config.yaml
num_key_value_heads: 4
hidden_act: "swiglu"
init_std_o: 0.0
optimizer: "soap_variant"
beta1: 0.95
max_seq_len: 128
doc_mask: true
Each number is 500 + 40 x the weight over its row's rms, rounded and kept within 0 to 999. Layers, rows and columns count from 0. Numbers have three digits each. The size before them is the row's rms in percent of the matrix's.

# layer 10 MLP gate, 320x128, rms 0.141, rows 0-319, columns 64-95
103:508529574494444508553558453479568539535457472594540500490467489582477482495498516593455507562493
101:591512541487466516478510462495517470560430486569424543504420448499555471494474536497488553528548
093:486526523523462569506524482500511460470510497448576451495521531489420461477577477488549506511598
093:490504451524516509495529475479535520464469507534556523501422476427493525519487527576561534465622
099:432598550516475506535564582433519426488493432469509534437409495470467439488462448485490518448552
109:515452553511528435452550506495521561494507478487549437495479471607543531511550486480572503505502
091:590513516465482502501520464505484497486520542571485499543493574516569487449494476464534520464517
103:510541498471525555475547470534493542457476520442490534554469535451466555504519546466525571489534
105:531458489431479458506568547503536501453494446589476494537498482532469495537505511529483474469502
083:557493541507490481488527466421487471552586547590440567451508505467512491520617514487508451428438
099:508517491434476420493478472535449469473492520488551579441502457428545556500529469524555473533490
101:543484467615447548458466492493531507504511556504489516476517560560470441548442487596534522461522
101:517449548520434515495564468538497571553467576491554536460525564543544578516440448527513530481495
098:498550638468457451502503531459520481521534599562460576539539505528465492540459497543484429480475
089:480523513494496560519520609494502510591517483613549433454505542488470563493458454528561512468476
102:440524481529472518568488554463514400432498567494480507454496542540525497417488424506535524560464
098:477509550504559537434578478554533480487413461536539545545584536500526499550564476511497511526474
104:430449415508456452519585477473508514475547499505574458509494445551516518503472414468468554464492
096:447476433507478486479469450386497494481448473550497483515547517575478498549487538519509571565516
093:395485501434493494495514506508532532542564516440531448506547573504482446509452450459558591555505
097:438470489507561507474493516544489524551483530566581474542453509466452554558495483583449508455570
099:462554538519464482507513541524500604414502548532531435502477538477434544484520545544470451499495
099:479451476483478483478526475503521490534524612506506493473497501478435545466517404544499561503417
098:508525436500455446515507496562471547483540515409569534557520466497467553438499475487542487438437
105:466465441451530469475483504546520552537531519500520474558536519526443521419452519545530556519472
088:504515459477444558466545491513512471507543459533473460528539522516515549508441441509519501634422
096:462470511471558469466490520520572467506503521545470522523463498452532487485547427565577563584499
099:518516503456550552516446515491542523449463465568453497479490445486444442538548440470541556489521
100:433505489400508451421511504519540504513517527566520455526517479491497442486475472471544511414499
102:452490535522461539500526451551503491447515436521458540445506490558517460500456486532499513494428
109:485536513560526534531541527469537469472479536493502482487477523503459446450443549527552436445516
107:479522448573512543429483547487494469420525576513491489468473587523487476431457488506527460553461
103:493486473526458485520552433495490506430528505515511506479518481509492594465467479544550555474510
095:387498536560509516490499466526416524436524561532510464537511536480509495548516527474566550515427
101:509496459534514479527503455541540527458495521487467482506564532469555535510439477465522422515519
098:523483530435447554482567417500497461466479501506561515481523500545531495492526480479475458516509
103:473465500581531472532541517497530449436550567574527569456516526461469552465452441482445527525459
098:534442568506538436510423532480527525513469513438580534481538489490425536502513457563548482532471
102:456499457574466521482474528494476499474535586526503432425489467506518449484437502577516472522515
100:446491569513442504531494472416558530538457466496472454508561521522476491448501442540447500494528
100:513479534468586493563481549536556437531511538483465460496492477533505469471478550520523492448445
097:555487446466507430497526458507560415546475516515499550516526503526522487482449451513539432522453
096:591516546445521491567535477483533531511570548475523566491480530419556518504506529512528473456495
091:495446485459543503533506509477531517521503431528502484529493566490491511499500440430460525538555
100:468487477539441460462530524505527519428553472540483594597485532493477516478517476521482506547481
097:475413521523480545554544496480465558490434485480518488500555514554543463507535516432507519511512
107:513494459527458489442554512499447466502557543534557492503465495585464471429518463497562449467571
105:520422489496511521511527485487453474564518525541470537506392513464446474501444471533499587463459
099:482512449517571489575512484537443498557506478516471513547498513464539491546487481471525541404519
102:538481509456432449525510485465532589536491537518520505477480545573436474463452473495489496613493
097:501517482472538564471526432512475546457518439502477499510582535550510502453527538494487577437513
091:547505452516546453454541504502510565473523522498406435489508575563557444478428381519491504499512
102:507486442479505506545466483537499546533548505509473533501512536451515509440503491542545466507567
093:550432460464470525480425534465488535450447496566523465466464476517533590556463515480436508521565
088:511505553536462484467516491534573505515464500488484539543436543516495491605438478573522517467465
099:474437502515512534464535525613546485495564560519528539430441555536515501472471488602559518505524
088:488498496496482529452576458526501447525441506511529480518524496533472500507493442551571468488494
113:529524442498505477452495513477529452493475472499499538434491462490465517602452476478545474504437
116:477466521527484609491564517457526513496497496586444499520511452561513555477546526539463513533504
099:521496440468495570499518503519527479492488547500489505468491440516405438520435539460523498475484
105:448508524431490444510554526465505464473500494486516535562515482536520425513554521460499591491475
102:492496477467578514540516495448492482543542537477532503529507580508521553497510468573513464535447
103:473481539527528535431519528531516496479494620569504496468457496483539529445491512487505499460507
096:532546509568539443469504516470476515515499511583409558486496553507508508486461461534530542593461
097:409451402535504504549538481485472492563458494535450507486472495525449531467524491499553534490476
090:457435530424445464502517522528560545442448505490435524523446529493482443528511434489560455458506
110:516533472521586496532480578560518530477406480425466479460517513501528508465436525469507490543553
093:388460436435436520449512557479545478518423571535420464501511471544547454550431493503544446504508
104:440472393458472439473514428477496467470499496445474483484473501500437512439470502548522517542497
104:609506479435453493476555488485446517501533506503440448543513487508524477459496501441475468559470
102:493452494459407508532464566532449500530460526444555553584419532462518525496511416486607464480546
100:575487442483478479515482497457522498476500522500525441514462509501528466499560477477495499452481
099:538484500503487527463632465535458550476581563543485505486470439477472560463514504473443482539552
090:518471513493515503498538508500548564598426440502525457548475458515583485468519475530485504509541
103:444467496455504551480565456524598488542545521493433480473492512443505465413463459524485526537534
102:508523595470466505516546548506527434515508568535523574518450460458482502408555569586535512440484
097:483526490425562453530478374447488499446516491485476529550446515468548527463529559541502449487526
099:469446439489544559496547489465521442492606513539508484512434478458427525411494478492540526508469
109:521461484511519543516495455492486502455495579526510494445459529426458500477435517536494516482503
104:522499565492550521577529493554512454468520458507536555506481517550577511563487493474519492461490
100:478457512490497498488554611522504478470505579558535514491484542540537495541519513592513480485447
104:550475585470534533452541433465451494482516524511600540402520482487479523484460533492494556498550
096:514432512484497570566528561431494462517519494369465559488455582465526460430425536534506468484545
101:580541498495498484557494459482446472510468580509534442475516536448502481465446512526532534477440
097:545477519513467572458585452464474521518456456486547486498499526570579570522516520467425569532519
112:458568460504543449489520527459515521565465520543446534507494564453570490405447475471495522580484
115:488499461492457508481524464525431514502574469527513552486579462511438525469477522536602493542556
088:517552420468473555532508518458543578498459510516436469504505497486482461535491456501544507541451
101:513505573522494458591481521519448467509520534496515466598523526496537498518476501478553505535453
118:511489537542501500489625527419452544490490540535510468506509493497539484465467498496418513485430
095:507494525565543441518522453428459548511458470479509463510528484549512514440558500453534486518562
093:524485552506437437468493474457515535526474476520558470508403473545523476443487480531505467559512
103:498437545535466478516521523482581508493444547554539439549494495523459477474529499525510489463476
097:500509499540535475468516521559480527544523459497487560516497518486575481433493468488506538553464
103:458510506511491512462500554503447424505481455581468550538445589557473488527489435444545500517527
097:569504485496514452509502518478597490455485491567472519457452531499510465495461496498521550531550
105:477528475489505397480453472466478498514521511425515530452475578526532549405453444407449510500455
099:529497540498537490489591438469545475509414473445558611516494545417393488533511561471493479517489
094:473564562549525572482491521505526553506531505582495459507434488496470470450546575497561484483434
101:531509519469530523419503498488561505490477495512499467514512438476487392492514459530543540501499
093:533569427538530474524536474463498519493524473525501442563473531579505476432479479489484484482483
099:420540444527491514579474434500495481499517514522515547472509567477523482544501468493470555482452
091:478439532478533449477581518511476488533467533574483530510461453463484521560491412496527550538469
095:519445528520488480502570510420524553431546458470454541423499541570583499478576575567506523461440
107:442452519515451568536504438432507492539498498506496532473515403579473530471459514426503566518515
104:494488489498513505547436471475507481544532498534558546459499521523556484555428437525501509540442
091:552495591458463469484519484465509576520518530466544527527508510504487502459502407472483421515627
093:489452481497477565501415435505587497504564554525545492541507471464579511465496560553550495476498
091:542523483507503437572451539481435488513508472456476499477540516497492493540510497407477484492488
096:524526523556527508540530515565536476480478536470481480477476530548451455533503460506421553523554
084:488442575476510513518533519450446448536583524514550614526511517520510530522477560494494447471442
102:519438515511451456556518507493558559468460490463582463589515546494465565467514502431557545502539
097:550346459468556565429514511549486530480555527526499483558618525535493518503481478474464489454523
102:530590486501422508550476461460457495514484543463490542456514551540487489490517491505515454525559
098:525464478498492519469545465511517489504591494493542485556512571512445458457480531460548491471468
091:490529419546517505513484474483514517543453519499552481503442491475513564485576466500503443535493
098:465495484487488551485517492550533460475453444503475537526467483536545550485485520474464458492448
097:508494501455464441580517518444548479429468536501477491518508513514540490506472469576541513508537
105:495475523424494606415509522476427525456515500503446547475522550575501536519474541526533480509571
110:492440491504457423569537490476501578478474546458485536483437542453518533422524512552510517482550
104:533451438457494523516459415484498499537422545537489507579505539463516464471518408486477481515465
108:467497522554513566531464452472501547529448501593457502465428540534478501461539464444514523454464
116:471444478497438492480589490511409458517418530518474493514420478462560527534509514493514516482528
097:443508489443514474484542510498537464462540548571459529504530468506445501475511492496451526484512
105:430521460486441488447553482534486501464469504527485513531512536446505459434486464531513541462461
098:430497467522481422495509495549512493489449599531483586436529459499561515475538428431489476505472
086:529459499470530502547479521464487575479521495487494532486543445558528469504426512534431545514517
104:467510491475438468528481463496489457501554511559508565480443515431565502442555511458493441457486
108:469517515528541550471511455495414568527528489537519486463467464533597454552543496509509467509483
099:498482535529461520461576530479488421534556441556481474514517484490459555497509534489483510462532
094:504449465493505502509531534532525526447553556558486535504500495534466558473495502453562457502542
108:518494507526462527465502437533486488510435443489564526511463536472474438472464477508604520452542
100:551535540450376472458555516522510529492486485487534537524571462418490549433486512553504519500554
107:522490506526519507434572538419454486483482548505534459561464512412476506469536492503514538477445
091:487512493612516507522501475470520516476567523494448532506502469479601479579442554481499452518486
096:531465462403454536503546544518536486491480583525516484489474492517451511539503533503489493492532
091:454471481520491438461521475538527484524517499505474468496495536529539563509520487489425521467463
104:489475462441563497498523501482534567550486516494493552424483525459494532495560486541498507486532
103:523551568522500489445552554502534542505544509457457529532448524430452534516477516496462508507530
095:435519455511572451502511512518461481542431519530521439528437468511468545504494458492504442568476
101:495495435454456533581582446476530492516529527530569472499531552555478517487470541491554442528555
105:463472427479483463519484510550437510540543519507536465489581484492517522429486578512526465507495
091:451541579488462491453513475523501556525496517515488430473533467424526531473485464510517539438513
105:490454473517509548456527504390528505556467490487432533489494579513534458490552435461525470403485
099:556534490489563488452534546454489456435502463515501556523573500565488519489547474488505558418535
110:431457492480469475446448505458514371474476518518523542474438527579530504386571520512498503495475
099:523476499537484496473571497562514512518567528582544429559521471473577540454534510596536549422437
127:432562495467505461499483494468534528494494475512521494418410542516544550511461524520512567456453
099:501519555513475488490489567538567468572522515498423519526562519463499436518446412554499494537517
091:567552468462493464445528459473557489499472463508475520516477505472464503472504503490517534517518
093:514561480564544598524532518494513531534519538521453453521456507424480492454476497463466531467546
100:431467551416471505582489566435471523535509498462483537456522573515533478512512484550487521561545
087:536470464482548483465496469479573461477536563472514509504541511513426506492477434586479550451546
087:514478501478478495517522490521525462495501571511496558460481447569468536571536493462504563420449
106:509524535508486546560515550522417465550507447534497527514509559480513388495497577478492478521464
096:497518456567501452593532443582503521448503513523505495501595490509539491517521510519521494548453
096:539547564562421512440523597504471462493585553474500532575522523478498584479482491569519466454556
099:537519578553500534502529443531470559486533489521569458534460553464618475477475479535507572482523
106:423586505507560446495505512571471545465528520478488541564539466513545448509496454500521549511528
102:435524493434520486538511479533424533485497477514508562515477545497486506529469531488471582433493
099:532526503512566537472531540498478456471551545532517502539431488529518549403529461517491469574462
099:425462453498544525540532513518456523499516486488514490455494496408587510540583484535480540517441
093:494469530497547499472523564413515467481493567501419548524449489543527437540525476504520493476564
102:434523468479514500473629526527490525528479459537511429574458521529534454517529556525540478457433
094:519496458521479499486520602480455509499487561447483511571551509521501511483463550500510455523570
103:453505544506482461517516516509473551515437505459472479454534544543472500558506481416500455450493
103:492460478510471509481520518501450477461480547488522519512509469554472461516515502529480471470501
106:501532471518547482414524472533465478486515453530462518453470471493548539413527460495490528396490
094:507532525476467490526505484527457502556566516486470592460526533456421494494456476498608514486469
100:546517483487498521423590519465616478548516514492456448532450487507496505551480466463480463517456
102:554520546521557575512534527434460453509490516530527537502567546477540405464437537528507520505519
087:500601534514544531538467590493468469485527448500553458438503482561499531484466550509453477544491
111:475530497493515449507516511486425420548480469475490448465538490519548507514498484511538493489534
097:446514531488466506520458464448510539483484482504522476475490583387541542448458441536498530558511
108:523458482505485465456516508584498545431477565519487510557511588463525529506419581458474495495435
091:426467515426489444502450487506499492483469491502506521474447510541443502480454492505504507500625
088:464533551503504538489502487510530501506467527518586542440502541492543492499515475466509457443541
106:562486494538455550418583499541517522493597517502562454552512507475550605475497506461462496418469
097:532435480600505479495517508483461491517435490526420428502482466492480445501499455505445458537506
103:522519423442478563491549486535457490475562496497490522540490557536506483451498471465512514556572
095:514458476539530514519471517463451494508545409484495503510479534489579483488457501532541477510512
102:464441517519603501505498437483493513481495529526494548443503460475505541432494442516487547472554
092:467436439430574559477461565498514481566503516555546597515490525503523495498484496486508486519485
095:482456493520449503507508494461489497510510530457512492488443533556520525475503535459435505515470
101:562514509518454476446513458496552476482547468520466512452497480558482524479500445501528560495479
103:519533546429531549572513496492516566428540567521500484510462552454556474467503518553442480524407
092:542505571453414551494560531430537454451556484517497513487501510508481485459446462463489463441482
096:525541489400392518483517538508526518508506503571499503521572552516437466486494498525526535556436
110:506384551527533441539505415514529506572512539485535573473462502532457560477496489540545463430516
104:513433523480446495557513501440564426472511496528527528484483463466428475399438535568552525484506
105:477483538505543546507478491493509437500502536532465518463498467497501545428504550503513484526534
104:486495504474418465591552491492528551518491551524595517512571522502585464427469497505554509557498
114:536513535489462498522582487547524487483533461515471482554473547514416566537434551521509463558520
096:502515522487477448497510532516399432545532485576491506545544450429543477517478515479558529503530
099:471481451481520467500588504517473520474531489540524540556463496518521474504487447500507547508486
107:497474497580497529544575484513513485451452586496516514580511457591536527486456450511502472437454
101:576535481411457477515496517492581509491429511476516432495560511604537427548439528519517511488437
092:454480520489485500558498584459536533525557500457568466517436531440497494487500466498486477500478
107:469508454542506419491499525501439504490590488555549556505432576473526574473451495453469494488493
101:465444560473562464526598446460463509553510545512488527471496581519467438564413532521461562496463
089:472414467541477513517468512452531517466515562467465500439499446480547473487583410547562511513449
101:491514510465461430468475450547508490478463472515524526477472514418556532463497497491532491504545
094:499542464482475444536506516458520483522518462540462496476522558511548513515526521501415473531484
093:542511491490480508499509421473509550432524462514475499467474507541523542496507450455484560498477
095:451551517502433533472536519507530523535467486540512531555516490436550568456517504421563517521504
101:528489463425499516486474462468477517486526514549559536439528520546562508440522539510500517531531
096:490532510502554489500591519446473455547469517436502507573541534434505484475530528495461496548530
110:441507540486454487504516473501529511504509525552401521486561425476537447456512563512535515495570
097:487372559540506527500544416437530495505556511513482493496528517500491520552435467438512524451547
101:542595520531491503471527522592469525493544515505560503506474469518492463488452541497489476512475
090:516505417516523511454444535524498479527519509503404487491496496459548536525453430513421568458510
095:489444481498455604506493511522542501524539512504462488548503492455503495517480485480470547503488
099:456512490502494410485535569462499536477499544552549487500434574423486526448528451464497494564470
098:432519500574466453436563515521454570507479560534600463578478539479543533448456450495514525532544
096:411499492469509516484491467456555447507499580496472526512424440553510564468477544489558522556558
097:545482524522530476545515501476471511517578432509533493491538518552548457545457462505495514533545
098:549506503512497513469539508503547544507497467493525447488490450462469492486497401502564486519505
107:558533546438537505490501512466554520438471508493487524398541455493508507501464467449521444494441
089:464532525507507447524544545489521470461517603536443501476504456523529502574510451473480495509447
097:544435490518446510453567486506413519488482465507467481493535491545504468509559537491475586477479
096:435504520489531528500467508539504553539574482539471535535523457518557562449500590470479516503585
098:552499492513513492530461463483527452498527516492491552456424490425600584514518454481506468521494
102:433550559459446452451534457512477502546484532494500587554547504511464497465513475526553544490506
091:538496445499457447477548433588461477480517453495516503480408577545454491428518488504543555520549
100:454542528444455513489497464465490544498508498568483575575534496545534480509541457554533531541440
096:499496507463502444519490534469543544485528523535440537486518499543449469483406493507540536510413
098:494525525579518484501510524473541476539531500461513484547423530461484475524432407541583519495442
098:461532498554562460445505543537434553432498486563510531531551562498504556523436480521537511537495
103:441525543561449522528543451508493493433521508565466476583538475501590589525503479543562458594476
106:488491454483483462491482441520499546471520491573518543554525554479522475460476554509525523564438
086:478491547467521574441543537381511523497544515508502530482462516422475528517544458484479486406451
104:476484510547494537435494461581506599510521560497587464523563465481507481533520502490494534468466
104:496444490468564522553494526518508484463516562553545560442572488464538536466498561470529481474449
093:456430485473486476485461483428567464517516497514524456490553584501576486455535502429506472526476
103:498578572479517446506513443495447517548506464472501504442503429554515548538461477440562562551441
105:528499517483448366563472501515515514484448476528586565488517564542418512526459489535530499424560
103:558511408511530487458524499500487466549471548535521590467460515410455571506488542474498446489511
098:516483503520520476543585460525467488530502454525480485480495499565446467538505436473459529473524
101:502428523504551482471541524496526600535504523487483486492524494450518507506444467538527534490477
095:555432501458475508531496472493416481553488532483501552522397514534511451449493557538552470557501
098:527545492495441510518630558528497472479550462565490461483488540463515484501578459457510508460406
094:521488515518448495470552462536483537517527521493532503484485493573535561530450490516557524452418
108:514490499476497517489508421474532550522470445411459497515519463460544546444511466586487521486432
104:523517508532461540542406490516514491507457509562493491489523539577486473449415458497572567541477
100:531466495529526550496504412466512489448455504464501576437456488472482563455516497458497486483433
100:494555476499531512587535501495535538636522454475492513436527558493497501460506485615463532487538
107:481539434510463536463523554493485430431492496509502552482553508492456423461479485500557475563484
110:453480481501463452482539531494567503411445493464510507428572526484493472496564525586571468475491
103:535496500495464542479509487457445549475490451510526515504516472500551550504552515489475487484494
100:540481435497460450450481440517475548494480507502480508491521567421501495475491488487525442451519
101:438533483474435473455484569463517503513480558489418515463497473457450523535414506484545509434526
099:496532516493467494525588490466446477514497560552528497454500551476513473456483581563576487530519
094:466524537425494581504462515533530551484497457474521496517487478483485557458484487513496466458535
102:516474483562485510516553497528473551486519489507580457452542600565486470509521440462483549475556
096:530477465493535377476453483582442511471525518479532522551504523497486422517498520450534461577422
103:582534460448517477515446475495527489466565517531448573403449526493532556505502501489476558452529
102:440518478448497450478512469502503501437445563508471460419489494527550549554556555451592524459498
103:492496491465533501469527578471418517541520478512442497516533593529526493497492487497476494495467
103:510453474521475528512506510518574445427523528502500545425450520519479456494437482585549519460515
100:492495442528512535489534555515395484469523548537521543469498519512449485494403448534526483563412
098:531531491533566569458520509350554486449525596532554524466494488454491510458444501558471521517454
098:507498503512500522525516536496479475461565497531464447515496543489535560414477530477540531417511
096:462460501484492477508459460498486454478529506508481581497488511491437510453526501420520492480561
120:523427470489539475453594483519458504529431497516468484514472502466552524512544460472493518524488
091:547423493567457514453487491456475547508476451515539478576480578536550515548501484480566513473500
102:504465473526457545498442480478467448423500485470413494534442527478554498553487454492568529492467
102:511550459483486527437516507506575480510471529479492524557484531497504475471501473537523527492503
104:476572462536410507466487474519509434466550466505512560579521528507480503418496527614565541500461
102:436478527537471481495588504471491483507504538413562527564489496486486538421493509459592569430495
111:472439520548458503541504508480530527419518469501541492489468534561538499493498456425550493508498
096:517438476521441455513486522501551494500482470469524506473479480529462471517444454574559527477548
099:472568484506516498522510447474505546524547518570572542464572528422417499496460484454533534550453
101:562519535555480512518537548476436438583476591500504473560473514534476529533459537511546514526492
099:545565491422536457493575484481484544488516499498500508514509526527547515530434484493502560505453
081:494487501509447486517596515551482454401504497459533512472535486573510405517548469487479491516433
102:474550490486545605463492457510519535515490596562410510587454522506521416502455524455499487452446
102:542604511485552501508518512551545461515436503528444540495509544538549447514497434516579455491421
105:438473521558520464438548488494536550440478537480487485512489465487518483476487490575504527570558
094:473544417463509488498500505471497497470531541572429490493531500460518462506483438549535536519489
096:409511444482506431419552529520528485438477541533481444511491514515504523482544456506559453579496
110:530457511481482433433568599523538492472454531511516460525510494447490522453491445523503541571536
099:513526489490478468414497523510518515500486457462514503543468495512460463507518461518498549520520
097:470543525531458507435551483561473521528520507529530453484423494455497485549465485452485478490556
094:552546472531573509460539539529551489397428553487560497487473537458415457521439523496479540526419
093:442530431472494507508528501496544526566528520539530497505438527432449510499508598584521488522479
106:517501492470436554507642467530494452472539490472462490431498513521487527533476549463535490453517
104:496577463497510451453416514438539570493475522492463556517534557447510457488501418543485464499496
100:493479514444502495559492572393532561449527571530520642495515498515496485502534488488507525530491
099:478474531447479552489534560469488490444548525560601565514535446529474461508513460561537523515517
110:479512509475544517525531440566464467536457445520443493501483473560553489495551480500476492459552
092:561488521542418537521536426476443510501446521510491484520482513565555461540454517522470537509526
097:525524465523490487442498495527515518498528521481582482499589534397476514485555532506530478504501
114:524459473560529481488534482511521500404511542459533520507477459517484480493526455454532467503512
101:435549506489606502551595535492442490491492584505500514530500587526500509515486508470509503511457
100:578464587496475463574517479485558514500467543397536484512457518459506473474490461469485517577510
101:531523483523465491540577498493535496470529458526464426495408478567461557504583434506554510456532
109:452569473463514457546512496451523496443404483562527525516550558460453503500495462490637525490506
102:435575554472480459458517468407553516544465536524477494549482521441531439559451521506478494436515
085:502473495437516459511489513493494506452517493531511503499462551475593558553482437497440536561468
103:483472527481528468525534477537504494501537484493544485479551494517588436457503500432440543463426
100:489539560516399460555528567529453487482512528447577563476508528494505536478494482547490506457444
094:513598455546521473499517484416428509471432547484420469529477500463489514528583471487481523534477
110:529482523463541550575555552527500554434473467510492499436490520526602566459491481603578495512522
109:421525587475545421496528493515522481491521538481519470492444525573530505436502543478539495463498
117:563499516502515516480526516573490582504467521475508536522533522518545493436503507481524481508468
096:470490449527474493450512519559498527472499534561510526456510462528473525523432547502590513507470
110:523491499531507515513431543522466530463530513472497437559477530528512516495463462480559534497461
092:467512446548473471535442501549500472506450516412536509439475549540504534449507494454446454539473
108:455459481544513426486488472559517550524550495460491495460524490514418475514451460566515499472456
092:395497474493504393484537438542517493486515533432480551524537542507480457498526448515483498450439
110:451511480545476489448534493536467535535517484567434477534432480472521464473494475488488511488554
107:509503532488504511499551490529480456447507541492538566433507553541450480446429576547506489498530
108:512495514513461563510529480536504505496418490537494487473525514536494546440531465431506458556472
103:487469458506553446461451499530498540495537481452470494399464501501508514478501445509543406506505
092:530491553526496499479455472527450534493530459425447529471482517505579501480497446489486490471546
096:510482591527504443550495469521459522470505458512572500477446507590537492429423521454472502504484
102:517480484533428471543564530476556457523511500578551497493556604508504458486454539514460453503498
099:507520538510494480476546545516437497515511481581441445502511531475560451481520486544516374475511
104:556532452481524513518494482497477552434482498436513531494522507508529493490494476467540522580523
099:453403520445426494541505516495519508460495557590492444440430459495499480469487491467541492519515